config = dict(
    n_layer=9,
    d_model=192,
    rope_base=10000.0,
    steps=2273,
    dataset='wikipedia_en',
)
Each number is 128 + 32 x the weight over its row's rms, rounded and kept within 0 to 255. Layers, rows and columns count from 0. The size above them is the row's rms in percent of the matrix's.

# layer 2 MLP gate, 768x192, rms 0.125, rows 376-410, columns 128-191
size [102 103 104 100  90  94 103  99  97  84  91 105 120 110 109 112  94  98  89  91 121 108  96 108  97  84  90 110 104  91 102  98  94 107 103]
[[153  95 129 130 158  83  99 101 145 144 108 111  63  96 115 178  96  70 110 205 120 135 147  92 125  83 140 107  92 140 150 140  43 116 159 184  61 139 144 132 179 115 126 167  99  93  71 135 113  95 137  61  90 123 127 179 140 125 102 147 157 121 145 233]
 [136 146  77 140 131 157 136 137 144 129 120 121  90 101 170 103  99 172 138 141 151 153 188 157 174 161 118 141 119 150 113  70  81  94 161 136 141 167 124  97 130 158 148  97 111 120 154 117 125  98 110 100 153 198 214 173  99 168  50  72 155 173 125 135]
 [109  88  58 139 107 112 237 147 169 157 106 129 108 148 102  28 116 106  74 128 121 119 114 107 132 167 123 121 122 113 170 131 154  90  90 130 107 141 115  79 138  92 175 110 150  48 132 159  70 120 158  98 178 122 144 176 104  96 112 113 178 153 140 147]
 [105 113 109 180 104 120 100 142 133 153 119 145 103 137 146 108 159 201 110 127 163 167 129 103 115 168  64 117 116 162 123 137 126 134 176 120 151 148 150 159 149 141 113 134 125 106 157  70  64 101 172 130 134  92  91 149  97  87 149 154 135 113 148  87]
 [133 100 149 152 165 175 167 119 108 165 140 116 128 155 126 185 108  94 119  75 107 187 132 147  68 115 170 128 167 132 132 124 122 117  89 163 164 142 125  92 112 112 143  98 164  80  83 106 127 116 133 113  81  98 172 173  75 121 181 152 101 115 132 141]
 [ 66 182 158 105 136 165 166 153 178 198 156 145 100 138  65 114  96 105 123 166  60 125 122 127 105 147 176  74 111 124 105 146 163 150 124 107 100 167  89 148 185  28 124  93 115 118  85  81 175 106 108 160  85 101  77 129  89  87 148 157  90  91 135 121]
 [137 139 123 112  71 117 164  38 115 139 101  99 122 147 128 116 120 109 120 114 150  48 117 117  44 162 136 144 117 151  92 162  86 207 111 159 110  88 175 109  91 168  93 100 149 133 169 160 103 165 126  91  89 123 155 104 132 155 166 109 105 120 100  95]
 [133 152 149 112  91 155 126 128  89  86 137 150 154 153 129 106  92 165 143 139 108 116 161 147 158  91 115 107  56 121 100 114 133 118 186  96 151 119 112 123 139 151 121 151 120 143 158  29 131 152  54 117 137 171 122 101 134 120 108 144 200 123 118  97]
 [ 83 111 135  96 104 109  82 124 171 141 121  94 130 104 164 112 138 138 133 118 110 155 148 151 118 144 157 121 144 121 150 164 182 161 119 174 143 113 169 151 181 124 110 187 163  71  99  50 134 164 176 117 113 145 124 141 138 110 121 114  42 116 144 112]
 [104  84 168 122 125 127 105 152  61 191 101 131 125 133 110 156 162 176 120  99 120 139  77 154 112 130  69 127 168 167 157 147 159  34 109  97 162 131 171 139 124  97 144 106 116 138 110 152  96  89 138 126 106 109 118 134 151 166 132 202  64 124 146 142]
 [136 120 132 117 160 115 114  97  94 125 111 102 150 147  68 110 204 186 103  98 139 117 114 139 145 152 103 115 173 165 120 201 110 162 185 101 188 142 142 151 149 136 136 152 177 140  80  82 148 144  88 112  98 122 124 147 134 116 124 142 142 177 113 118]
 [110  85 133 126 110 169 109 117  89  97 136 126 117  76 102 120 113  95 156  89  94 159 168 101 153 182 103 134  84 130 194  78 133 102 142  73 111  95  97 129 108 158  66 153 118 170 121 157 154 137 162 169 121 178 160 177  72 174  83 128 100 157 108  93]
 [106 114 122 128  78 138 137 134 126 182 158 115 149 195 141  94  93 108  47 159 162 101 196 151 172 107 118 130 100 149 156 116 110 118 112 118 142 139  93 150 134 107 176 186 162 129 142  72 142 157 107 181 143 117 144 154 138 101 120 135 174 143 132  57]
 [146 109 123  67 105 125 127 141  70 136 119 129 134 114 147 161 144 165 103 127 155 113 147  79 164  86 152 157  68 145 134 107 106  95  62 160 183 176  73 208 155  83 144 130 124  97 159 129 128 129  98 188 117 106 138 113 174 118 115 148 161 135 115 159]
 [136 120 109 166 138 145 103 188 152 102  90 151 163  69 124 112 179 146  91  98 183 100 164  63 102 135 179 113 124 114 150 113  88  87 101 131 118 190 121  93  99  91 169 147 181 127 151 111  85  98 149 146 126 118 143  88  95 145 120 142 169  65 171 157]
 [127 158 161 106 160  90 202 147 144 169 134  91 130 108 140 131 149 158 129 124 104  94 129 137 115 177 124  68 167 161 112  88 177  96 151 118 153  83 151 174 165 147 111 202 147 161  94 176 110  49 103 119 111 175 135 194 157  72 116 151 191 114 146 130]
 [122  98  79 180 134  64 187 104 123 120  41 133 135  96 172 103 120 134  78 171 164 159 115  77 120  88 113 117 115 144 140 168  85 168 119 144  88 130  88 160 138 121 103 184 139 116  60 140  93  79 117 133 160 121 104 131  68 162 109 139 138 204  21 136]
 [173 127 156 147  84 208 121 118 146  97 170 168  60 101 131 132 137 123 126 123  82 103  99 131 123 177 179 123  92 147 129 110 126  91 101  71  87 129  83 137 148 107 101 159 138 199 195 125 133  92 126  27 124 143 136  82 111 182 131 135 157  85 128 152]
 [ 82 148  64 121 183 125 168 116 122 161  64 178 118 137 131 110  80  88 109 127 147 105 191 129 121 135 110  89  79 142 102 133 129 119 100  75 171 133 101 159  80  86 144  94 161 114 104 159 108 129 160  68 154 155  97  77 133 131  93 107 134 114 133 158]
 [168 126 120 106  90 147 108 187 166 138 106 199 137 117 149  70 107 155  92 140  89 107 132 154 125 152 184 108 145 120 141 118 138  94 106 125  87 116  88  55 119 143  85 104 101 149 173 130 133 150 134 135 130  49 147  86 163  84 104 153 141  99 136 141]
 [151 130 119 131 160 127 159 152 135 106 112 126 183 194 122  83 141 155 127 123 159 130 141  99 140  95 124 174 108  62  75 130 157 119  77  85 145 122 108  92  84 120 117  90 146 154 156  95  78 194 166 116  98  52 119 169 106 159 173 135 111 173 141 134]
 [ 94  99 137 118 109  67 127 159  77 153 105 161 127 193  86 153  81 103 151 167 114 131 108 142  55 129 160 164 128 124 174 139 186 130 170 107  97 113 136 141 172 120 147 150 110 105 183 128  57 146 146  73 138 120 152 126 180 115 188 213 165 101 143 151]
 [157 119 165 128 107 145 114 150 144 114 118 140  74 181 176  83  93 148 143 123  80 127 154  69 141 133 201 128 147 140 141 143 147 126 129 142 141 166 154 148 117 185 156 113  82  53 115 138  96 125 154 166  80 102  53  76  89 118 209 127 141 104  71 144]
 [152 165 135 137 111 171 198 103 215 153 132 150 116 154 166 108 123 121  87 137 203 142 114 193 128 153 174 132 118  85 116  82 125 105 151  74 126 154  75 129  96 127 131 117 110 175 116 155  99 113 148 160 119 125  98 148 176 133 125 122  93 104 114 179]
 [ 74  85 144 155 142 145  99 138 136 116 145 106 189 169  35 154 126 133 131 167 108  72  89  66 191 117 104 124  58 172 201 127 137 137 115 126 153 138 120 119 134  96 139 167 178 120 126 141 170 133  90  88 150 127  80  60 194 143 126  99 136 128  41  94]
 [163 156 201 140 101 144 114 176 128 120  84 164 137 159 160  91 120 104 102  93 119 127  81 147 143 127 102 138 118 127 104 184 104 116 163 134 113  75 138 203  88 135 120 135 139 121 156 113  96  98 200 189 172 134 123 124  76 145 164 134 144 137 108 153]
 [ 51 148 152 120 130 132 137 120  55 132 134 137 134 166 144 135 145  96 158 102 163 131 125  69 154 174 136 171  73 152 167 107 116 124 114 141 138 146  63 158 159 116 134 105 119  73 119 185 130 130  97 144 120 133 169 183 155 145  81 158 129 145 158 128]
 [ 97  86 137 206 175 143 132 129 152 157  69 144 137 127 140 187 170  90 157 109 136 129 102 115 149 121  81  97  92 115 159 152  61 109  92 163 164 129 121 156 113 119 178 175 133 136 144  91  96  97 148 175  97  51 204 132 112 138 118 131 141 110  96 107]
 [190 102 120 161 115 152 159  85 162 136 122 152 130  98  91 119 123 107  70  98  78  45 161  70  76 170 124 173 181 155 155 117 163  67  85 129 188 127 102 133  89 174  93  97 172  74 121 101 143  87 145 105  84 130 133 109 151 113 149 127  84 101  62 149]
 [ 40  81 145  87 127 176 172 124 146 151  94 144 107 108 103  82 136 177 110 107  92  86 146 129 171 144 182 177 198 156 175 178 139 134 116 130 130 177 140  74 142  91 118  75 142 135 130 143  91 101 106  95 111  96 150 151 102 116 128 152 111 201 127 126]
 [122 101 104 154  86 179 123 149 107 137  60 130 190 147 181 107  84 126  77 117 166 147  94 103 118 154 144 112 131 137 148 122 105 140 139 103  94  99 164 104 145 220 134 111 106 140  74 130 159 139 103 183 110 161 117  75 180 137 174 150 113 149 101 118]
 [111  64 134 126  71 142 121 109 157 119 140 204 134 139  94  91 138 121 172 126 115 122 139 180 105 133 133 121  78 131 133 118 126 135 154 128 128 125 113 139 150  91 174 163 143 125 151 124 119 148 111 168 111 151 137 114 173  89 178 106 184 166  99 133]
 [136  92 166 158 157 111 106 159 147 120 169 122 140 158  87  95 153 112 149  97 155 119 126 101 167 166 131 145 165  88 126 121 150 124 107 109 166 135 118 201 153 128  95 136 144 123 136 171 110  94 151 198  61 133 189  93 148 122 105 129 116  68 105 106]
 [119 114 130 160 119 158 194 111  98 103 113 114 128 169  88 120 131  67 150  84  90 145 132 150 109 170  65  61  76 164 110 127 165 125 133 131 118  89 123 113 118  87 105 112 100  98 118 139 165  80 143 135 120  92 123 141 168 100 159  76 173 154 137  95]
 [129  86 108  65  84 101 136 105 167 158 127 139 157 141  95  88 150 107 174 120 178 110 121 101 145 115 148  78 118 132 104 107 156 103 147 117 126 145 152 149 110 166  96 150 115 134 165 134 214 123 170 121 112 131  95  78 139 137 140 138  89 126 171 120]]
# layer 2 MLP up, 768x192, rms 0.125, rows 376-410, columns 128-191
size [ 94 109  97  95  94  96  98 105  99  90  92 106 113 108 105 118  98 100  86  95 125 113 102  98 105  82  98 104 101  87 100  97  94 104  97]
[[130 139 175 121 163  82  82 121 147 134 118  95 162 177 149 171 143  90  91 186 119 149 186 110 139 100 108  72 105 103 161 136  91  90 122 140 112 159 131 174 109  46 136 120 100  76 110 144 134 176 136 139 103 142 142 196 108 118 125 193 118 125  95 157]
 [138 107 140 169 145 141 114 103 102 115  94 118 167 187 174 141 127  90 143 108 159 131 114 125  73  91 135  90 128 133 133 185 141 182  79 134 133  93 106 121 103 125 127  76 130 164 121 183 120 149 132 178 156 119 136  50 104 132 145 163 117 110  85 107]
 [145 131 113 163 121 111 133 167 111 125 180  90 161  98 130  96  90 121 184 118 120  87 137 121  99  80 128 173 141 110  84 143 183  77 140  95 109 147 106  60  98 133 109 109  61 240 186 132 137  80 117 138 136 170 172 107 149  99 146 116 165  94 139 120]
 [142 157 136 159 121 107 102 141 107 144 105 179 163 107 193 135 117 106 147 118 126 139 138 130 186 131 124 147 175  80  90 153 122 116 140 152 105 164 135 143 166 106 141 122 138  47 151 159 127 142 125  94  73 149  96 123 123 133 109 161 174 149 159  94]
 [ 78 142 107 132 183 132 166 125 103 143 131 108 131 154  94 131 100 153 153 169 179 124  87 118  86 114 156 109 158  83 166 147 166 150  55 108 137  66  57 161  89 105  98 127 148 146 147 105 128 101 178 146 132 153  68 144 103 108 146 113  79 161 109 114]
 [ 93 147 101 114 116  82 172 147 187 163 135  76  86 163 136  89 147  90 118  95 122 118 131 182 140 160 146 149 125 126  64  95 165 126 200 154 120 155 125 150 143  53 100 162 144 120  75 137 153 150 127 172  92 125 112 105 120 117 114 109 165 144 133 127]
 [131 173 126 125 169 139 114 135 199 136 168 167 120 131 127 129 103  78 162 135 128 113 122 145 146  95 143  93  90 134  95  76  51  82 118 171 129 111 120 108 158 141 161 132 201  70 106 104  89 115 143 164 101 159 149 150 131 141 117  95 200 146 118 158]
 [176 155  98 123 144 153 114 170 135 146 103 137 152 121 123 129 111 136  93  68 185 138 135 132 176 134 155 190 113 146  94 121 152 123 103  72 141 102  52 131 117 122 216 138 202  87 124 113  86  95 138 164 135  89 124  86 207  64 134  90  68 117 138 113]
 [115 116 119 152 131  88 177 176 150 138 162 137 155 168 121 127 151 129 127 115 142  89  28  76 131 142 129 141  80  57 159  87 181  80 127 159 152 104  64  86 122 155 171 176 144 103 117 146 139 121 106  88 131  95 114  97 133  90 130 119 114 177 124 107]
 [115 128 134 111 172 190 134 120 162  79  86 128 104  85 130 123  83 118 195 130 128  80 114  63 143 135 164  92  77 154 133 148 110 204 119 129  96 176 154 136 107 142 146 132 136 112 154 170 115 117 159 172 137 153 204 187 168 135 114  72 115  71 100 111]
 [ 76 155 107  73  78 120 127 109  99 120  98 171 149 124  98 101 201 170  95  68 107 121 104 188 147 142 112  82 150 138 141 186 121 132 168 140 152  85 167 161 159 122 165 124 138 133  99 103 165 100 123 154 112 191  75 183 128  71 107 153 142 142  71 112]
 [111 100 133 120 159 170  90 117 104  79 106 133 118 125  91 133 162 141 174  86 147  92 217  92 122  94 138 160 120  75 150 146 100 180 202 107 211 136 126 147  98 129  67 148  97 120 142  56 109 151 178 148 121 154 123  78  70 151 106  99 131 137  84 174]
 [152  67 120 203 184 137 119 130  93  93 141 144 108 154  68 197 175 163 180 109 120 174  78 131  99 101 179 129 137 177 182 194 164 145 105 194 129 106  93 133 139 124 153 145 156 130  97 196 141  80 149 144 129  82  90 139 162 138 133 114 166 133 119 170]
 [140 157 107 145 119  99  99 129 174 155 156 139 151  91  67 135 137 133 207 111  88  94 119 144  96 158 143 142 161 102 100 108 130 181 226  99  79 132 130  94 103 145 107 180  96  86 146 143 170 150 135 136 129 153 160 125 135 147  56 104 123 144 105  96]
 [137  81 124 181 124  79 156 175 139 113 121 100 133 144 151 130 163 171 129 139 138 108 178 151 101 134 131 110 181 161 132 116  87  65  98 107 181  98 144 147  84 167 165 164  91 142  91 101 200 116  68 146 112 113 175  82 171  99 179 167 172  77 138 149]
 [ 96 139 188 144  79 141  93  73 141 114 132 152 144 153  71 125 145 125 135 144  93 147 155  72 158 135 191 200  75 133  96 131 119 105 103 148 120 174 122 117 133 106 164 150 115 143 169 113 133 164 188 114 144 170 152  95  66 171 135  79 136 127 125 100]
 [132 130 110 114 114  77 152 121 136 124 110 199 170 150 127 138 118 109 145 172 118 132 112 126 112 124 101 103 114 152  92  87  96 122 158 136 165  94  86 142  78 100 116 164 114 185 106 109 117  59  83 142 149  95 115  94 124 161 164 148 119 142 120 145]
 [213 101 130 112 147 126 117 112 142  86 141 120 128 166 147 101 111 136 120 174 143  94 125 103 124 117 129 103 127 101 146 164 168 215 151  88 132 148 110 132 173  60 139 172  84 143 141 120  85 110 133  93  67 112 158 130 110 102 187 195 114  85 180 115]
 [167 103 163 146 113  48 107 149 145 108 185  51 143 110 102 152  86 152 150 147  87 175 104 151  87  92 127 121 152 138 138 139 113 105 161 113  75 141 158 122 131 162 107 152 114 126 116 123 111  75 147 140 106 120 183 151 173 123 132 125 145 126  74 141]
 [117  61  95 118 104 121 203  93 114 145 128  24 162 160 109 216 152 143 146 156 190 134 100 103 134  55 114 105 110 156 147 110 134  80 142 122 104 161 156 141 139 131 127 120 137 128  80 131 138 147 107 180 120 153 149 224 165 161 106  86 126 130 110 100]
 [ 97 150 225  77 148 110 162 125 100 131 126 107 125 155  94  96 113 200 111 178 112 166 105 126  92 127 120 149 102 123 126 134 145 119 138 102 181 150 136 142 163  81 147 155 152 128 218 157 157 134 134 165 126 146 107 100 148 138 145 113  85 112 160  95]
 [133 150 133 169 103 139  99 103 138 167 162 101 108 170 142 162  90 170 140 194 122 150 111 115  92  34 147  70 114  78  83 123 133 165 148 153 141 138  70 121 107  96 128 133 132  73 170 114 106 119 150 105 182 155 109 128 141 179 171 119 158 141 144 112]
 [ 97 113 143 178 150 136 153 113 110 101  96 129 148 120 149 131 160 115 143 103 172 160 115 120 143 150  93 157 158 118 145 136 132 101 160  92 130  64 144 145 132  43 100 179 171 149 172 145 117  99  99 104 173 112 196 136 147 127 112 136 131 127 122  38]
 [179  96 153 105 150 131 131  99 204 116 137 119 130 126 202 119 104 109  62 118 130 168 126 233 124  80 135 105 174 154 111 129 134 140 105 149 151 105 114 123 135  87  62 134 181 121 135 139  96 143 110 140 145 158  78 110 160 104 126 146 105 153 119 185]
 [ 84 113 122 124 153  48 144 126 119 158 138 129  95  92 189 114 122 123 158 143 108 142 165 189  31 143 107  89 128  72  92 165 119 130 155  70 182  56  59 156 112 122 110 158 135 110 123 109  91 145 111 130  94 177 138 189  62 119 128 119  68 149 185 101]
 [179 115  88 154 130 133 141 158 170  97 133  44 112 123 103 169 128 119 198 192 129 125 165 143 138 102 142 124 139  82 122 129 111 138  91 103  88 167 133  69 155 169 103 116 157 155  93 118 185 123 107 131  66 104 110  89 195  82 120  94 114  85 155 114]
 [115 105 125  99 151 200 119 100 162 113 129 136 156 102 125 164 121 109 122 114 110 148 138 163  76  47 101 135 151 118  52 126 149 113 124  80 125 151 152  62 130  95 151  56 139 183 178 128 123 149 111 112 169 160 106 130  86 116 139 100 184 120 103 140]
 [125  99 178 147 117 126 100  93 115 138 160 150 104 116  96 127 123 132  58  91 151 139 154 135 100 105 200  89  59 122  99 171 114 116 146 156 127 117 132 177 100 210  49 164 147 141 151  78 149 146 205 135 145 152 133 119 161 123 150 188 133 127 147 161]
 [ 81 141 138 112  71 150 120 122 134 197 145 154 137 133 113 138 110 107  96 154  71  84 183 162 176  91  58 141 136 183  64 141  85  92 129 114 133 124  89 113 126 103 117  97 108 154 175  69 150  91 146 151 134 111  94 135 117  53 121 192 101  98  71 177]
 [ 15  81 125  83 169 176 151 137 135 124 100 167 156 122 127  71 154 102 126  75 111 111 147 123 114 146 141 184 158 155 147 195 151 132 139 183 141 127 128 167 112 123 115  89 161 122 133  98  81 120 158 119 164 134 102 148 107  48 161 139 132 164  79 132]
 [114 228 118 178 129 148 135 135 159  86  83 154 158 143 168 132 179 132 145 108 142 176 137 121 132 107 167  94 119 132 146  93 158 185 160  87 128 112 130 116  83 143 149  72 131 204 132 155 119 128 121 174  89 154 164 157  81 224 111 132 157 169 145 114]
 [ 94 109  93 130 131 110 190 117 127 155 134 142 144 156 129 188 103  85 113 162  69 117 139 188 119 143 125 139 155 154 111 171 119 108  98 137 117  74  90 136 129 176 178 111 111 115 103 138 105 170 161  99 153 154 185 179 186  77 111 133 131  84 157 148]
 [ 99 147 131  92 122  69 105 158  42  72 147 106 152 130  79  83 108 203 142 147 135 118 156 113 183  80 153  82 126 122 120 133 121 151 136 183 186 105 145 168 162  73 153 120  86 204 110 159 137 140 115 160 168 133 163 116 101 136 119  90 102  81 106 114]
 [196 130 129 126  91 169 113 132 159 132 134 159  89  81 105 125 136 151 125 127 166 122 144  91 119 103 151 171  87 131  87 103 149  97 130 117 113 195 114 154 130 136 128 130 178 139 145  77 118 159 116  96 193 142 163  27 117  89 118 177 105 102 100 142]
 [154 159  79 165 151 151  88 195  88 112 149  56 111 127 125 151 105 122 142 192 115 166  82 154 109 116 106 124 112 128 160 164 142 136  89 122 108 116 100  95  48 109 126  72 200 103 120 135 131 115 116  94 132 132 140 131  86 159  92  94 132 139 126 178]]
# layer 2 MLP down (transposed), 768x192, rms 0.111, rows 376-410, columns 128-191
size [ 95  99 102  99  94 101  96 108  99  96  91 100 114 102 110  89  78  99  90 103 111 101 102 101 107  93 101 107 105  90 100 101  99 102 101]
[[105  78 139 107 189  94 109  83 120 104 102  96  52 127 124 199 178  95 114 122 134  94  58 104  94 102 169 129 110 108 149 119 107 119 125 140 134  76 106 120 135 147 185 156 173 135 115  89 125 106 123 106  97 117 108 181  93  93 109 138  78 102 161 135]
 [103  58 113 155 150 145 100 126 123 128  50 111 179 145 153  56 188 154 194 172 116 144 178 112 177 133 157 146 116 139  66 105 116  89  96 140 173 187  75 127 116 124 116 124  97  91 120 113 120 126 132 122 142 123 143 145 103 138 114 141 180 147 146 155]
 [160 132 101 125 100 115 124 113 110  61  97 129 120 151 158 180 145 137 167 152 137 241  81 151 148 190 101 126 138 142 168 119  95 133 151 148 131 113 100 135 138  98 108 102 133 112  66 136 136 157 142 127 153 172 159 139 138 151  58 156 151 186 173 129]
 [157 145 117 129 152 127  57 131 123 165  60 106 168 114 118 158 133 148 123  76 133 128 131 153 170 158 169 132 178 127 141  80  60 124 189 136 188 116  65 123 106 148 111 103  96  87 168 151 121  52 126 175 170 139 144 141 149 148  98 101 145  86 103 119]
 [150 125  85 179 134 150 113 143 153 179 143 156 144 161 154 172 110  99 120 127 155 124 150 107 154 143 100 164 114  72  97 130 175 130 156  93 112  83 103 106 145 126 120 114 106 115 113 195 158  99 122  92  88 121 183 165 172 155 118 138 106 144 143 144]
 [156 168 107  72  81 118  86 115 114  91 151 117 113 201  89 132  93 139 126 134 104 130 166 136 128 115 132 177 110  90 100 165 110 146 108 198 132 148 138 108 150  73  98 118 105 114  95 140 153 145 137  92 196 162 115 114 171 132 103 154  54 135 146 101]
 [ 91  90 141 183 139 143 130 124 159 114 172 111 159 108  98 105 149 184  90 148  82 124  60 140  79 199 114 131 112 153 202  96 146 101  88 172 149 172 158  75 119 102 149  67 132  71  45 167  59  97 153 165 159 113 152 119 181 166 135 139 120 109 121  96]
 [139  85 126  93 201  92 133 129 115 120  78 116 119  58 170 161  93 116 133  92 163 183 111  91 103 119 117 131 138 166 194 142  93 134 143 107 170 150 157 106  59 110 161 178 164  81 121 137 186 182 114 129 166  76 160 149 146 159 106  75 125 111 133 122]
 [116 166 151 140 115 120 157 146  75  80 147 120  79 115 114 186 143 109 110 126 175  73 158 120 105 144 139 157 176 100 116 143  57  75 150  57 147 153 174  95  96 124 128  61 127 110 229 141 163  88  91 191 121 150 128 120 149 167 120 120 152 146 137 106]
 [188 193 126  89 161 109 133 135 189 117  88 104 121 111 133  96  79 147 127  84 118 108 110 181  68 118 163 126 108 126 198 168 153 144  68  55  99 158 197  67  56  93  95 109 125  92 130 155 147 138  95 114 125 177 108  55 131 128 126  99 126 107 120 156]
 [ 98 163  97  80 143  79  90 137 147 100 109 133 138 212 146 167 136 131 121 115 141 186 102 137 129 141  91 181 103 139 154 158  94 159 175 144 118 164 121 186 177 150 126 137 142 140 144  85 137 108  97 162  96 128  98  89  87 102  90 108 159 219 140 137]
 [115 146 104 133 167  88 195 130 169 107 136 138 130 124 170 114 173 101  73 103 141 113 119 144 103 133 103 101 109 179 116 168 157 128 112 151 129 122 134 202  83  80  94 113 104 104  85 125  85 161 122  95 196 102 166  85 162 141 100 101  58 141 159  84]
 [ 81 115 137 105 122 108  68 119 144 169  91  65  94 149  85 151 179 170  93  90 157 154 158  97 161 175 179 129 118  90  96 119 147 155 174 148 146 104 168 112 109 174 129 124  89 136 199 107 188 154 132  93  86 105 150 201 128 172 130 157 102 163 146 108]
 [ 62 135 201 185 115 146  77 124 140 165 134 150 143 129 118  50  96  90 152  68  92 113 105 125 144 143 161 115 137 109 101 110 138 146 150 120 121 133 218 149 135 121  78  95  78 155 153 128  95  93  88 127 105 141 104 112 105 123 137 104 189 112  94 157]
 [136 148 126 130 113 135 102 112 133 145 184 150  85 147 137  78 179  56  80 165 142 172 168 159 115  79  81 131  98 121 148 160 109 145 104 165 147 156 106 112  78 144 136 169 108 148 108  85 161 130 147 135  80 146 162 120 138 169 109 150  83 169  89 156]
 [115  89  94 155 122 127 139 118  83  84 106 130 159 198 170 102 107  68 168 167 119 117 143 179 170 154  96 160 159 126  93  82 200 187  74 179  89 141  73 159 173 116 120  92 102 110 180 102 147 157 151 105  88 162 137 113 108 103 129 152  95 110 122 137]
 [150 114 128 121 114 139 108 152 142 149 107 128  87 195  89 112 140 156  67 141 154 133 135 139 186 100 110 177  74 125 176 165 107 107  80 139 136 140 120  97 140  94 138 210 144  46 165 153 155 119 130 139 124 180 135  71 151 193 122  82 124 115 118  90]
 [115 123 136  85 111 111 114 135 183 123 171 137 135 128 152 155 149 100 120 139 111 103 173 136 167 148 132  93 145 103 144 154 134  98  89 132 123 166 157  80 135 101 132 174 104 131 143 116 147 162 129  63 144 154 174  96 179 134 163 181 179 128 145 134]
 [ 88 162 136 149 114 123 135  82 121 179 169 157  75 124 135 124 152  54 136 123  97 156  64 130 125  86  99  89 123 139  72 132 130 124 110 114  86 133  48 113 117  76 109 169 140  95 116 117 143 157  64 111  89 118 105 186 160 128 176 109 157 124 160 114]
 [129 118  87  47 180 176 154 168  98  95 120 138 103 102  84 105  46 104 114 146 109 108  89 181  96 157 110 204 133 171 102 143 121 114  60  78 141 126 116  86 129 114 176 184  98 162 154 150 101 135 151 125 154 117 144  96  95 118 104  66 149 127 163 178]
 [124 100  41 145 161 124  85 146  54 136 147 141  87  87 108 104 126 150 117 107 135 105 105 115 170 207 166 177 175 141 137 111 172 131 181 154 157  65 139  73  86 132 157 153 128 146 112 159 164  85 123 106 163 154  63 136 159 182 130 118 197 165 146 123]
 [143 159 108 133 175 152 119 116 115 152 151 131 146 158  90 135  85  82  67 109 157 171 158 117 102 112 113 123 105 137 144 146 140 112 125 120 105 135 121 138 158 139 123  89 195 103  71 145  95 138  84 141  83 183 129 166 134 148  88  77 173 158 174 115]
 [147 110 144 156 113 122 154 159 153 167 118  76  80 183 130 104 125 156 101 104 185  84  90  88 188 143 135 180 114 110 156 140 165 127 205 102 156 157 166 108 159 136 141  93 181 168 140 115 123  83 174 124  93 140  81  64 103 143 118 154 127 214  78 129]
 [157 113 151 128 166 148 153 157 126 123 191 129  94 158 103 192  60 166 139 112  95 142 121 116 127  87 138 139 136 113 123 143 101 170 105 126 132  78 123 120 166 116 147 223 117 115 187 148  73 116 110 128 192 115 134 152 119 140 176 134 181 165 149 154]
 [ 93 156 136  97 175 148 109 117 146 153 166 116 109 138 126 142 112  75 114 197 122 147 132  89 172 130 175 153 121 158 155 129 131 186 186  83 107 139 149 120 170 104  60 130 113 141 158 171 138 143 129 122 123 134 120  64 125  93 113 131 110 142 147 104]
 [160 159 120  97 106 135 106 120 154 153 120 100 129 102 109 201 128 104 118 161 187 122 131 102 102 130 163 145 119 183 129  62 113 147 160 111 141  97  99 150 159 179  98 138 136 101  87 146 111 132  64  85  96 131 143 119 122 111 144 205 144 135 114  86]
 [ 98 112  76 156  93 130 109 126 101 131  73 152 120 197 113 119 163 130 100 139 123  79 115 114 125 104  91 111  65 121 110 133 131 145 178  88  62 146 123  91 153 131  94 113 132 117 137 133  66 168 152 113 138 153  86  86 196 133 155 115 125 140 151  68]
 [156 125 183  91 127 150 164  84 106 162 149 110 149  92  97 138 109 143  96 117 116  59 160 132 133 135 134 102 132  47 100 104 166 135 153 155 236 111 131 104  80 154 139 103 178 164 170 125 108 106 133 108  95 101  74 108 101 176 129  93 101 151 175  96]
 [119 149 139 125 171 106 115 130 160 104 100 149  82 158 142 164 162  94 151 127 139 118 123 130  75 155 110 109 137 119 170 199 137 219 100 149 134  68 134 122 117 125  95 165  97 138 106 187 112 153 150 143 142 140  91 104  68 195  95  63 131  83 142 101]
 [119 112  91 168 114  92 102  84 165 123 123 121 130 146 160 129 135 138 118  86 135 131 151 119 138 140 130 163 111 120  94 150  28  99 133  96  89 156 108 102  86  88 123 154 114 123 133 102  85  57 144 174 138 121  49 154 122 170 109  90 108 121  91  81]
 [103 138 177 159 199 123 159 102 105 130 163 155 130 194 131 170  87 126 125  94  94 117 145 156 124 157  89 124 101 149 189 172 155 117 122 154 120 124 158 122  74 140 129 111 137 162  60 116 107 165 122  92  83 141  96 146 106 119 177 143  94 166 179 127]
 [161 111  94 158  82  76 180 162 121 173 175 139 124 111 132 178 152 116 152 140  94  72  95 114 114  72 100 133 104 135 133 142 146 112 131 151  71 122 122 143 103 156 180 166  70 123 169  95 111 158 104  95 133 128  98 139 102 151  52 107 101 128 106 134]
 [103 102 133 185 102 117 133 138 146 125 135 117 161 162 128 143 133 182 151 105 199  92 129  61 192 114 129 160 203  67 144 144 110 150 131 104  91 165 196 106 101  99 163 158 104 184 146 106 127 110  71  73 186 170 141  98 129 138 121  98 220 144 170  66]
 [100  94 122  84 135  59  83  75 182 145 164  95 113 158 111 131 129 143 129 115 112 176 135 137 124 141 230 202 163  89 153 107 161 109 127 183  72 120  62  93 108 128 108 159 114 147 101  70 136 127 150 113 124  70 155 175 139  91  99 125  94 153 129 131]
 [160 135 128 176 190 181 108 106 118  92 124 147 190  99 121 172 143 103 158 133 117 132  83 153 150 113 144 105  99 133 128  91 112  63 126 100 129 148 109 182 104 164  74 128 131 163 131 125 134 107 110 134  70  88  94 150 154 131 122 135 183 125  46 138]]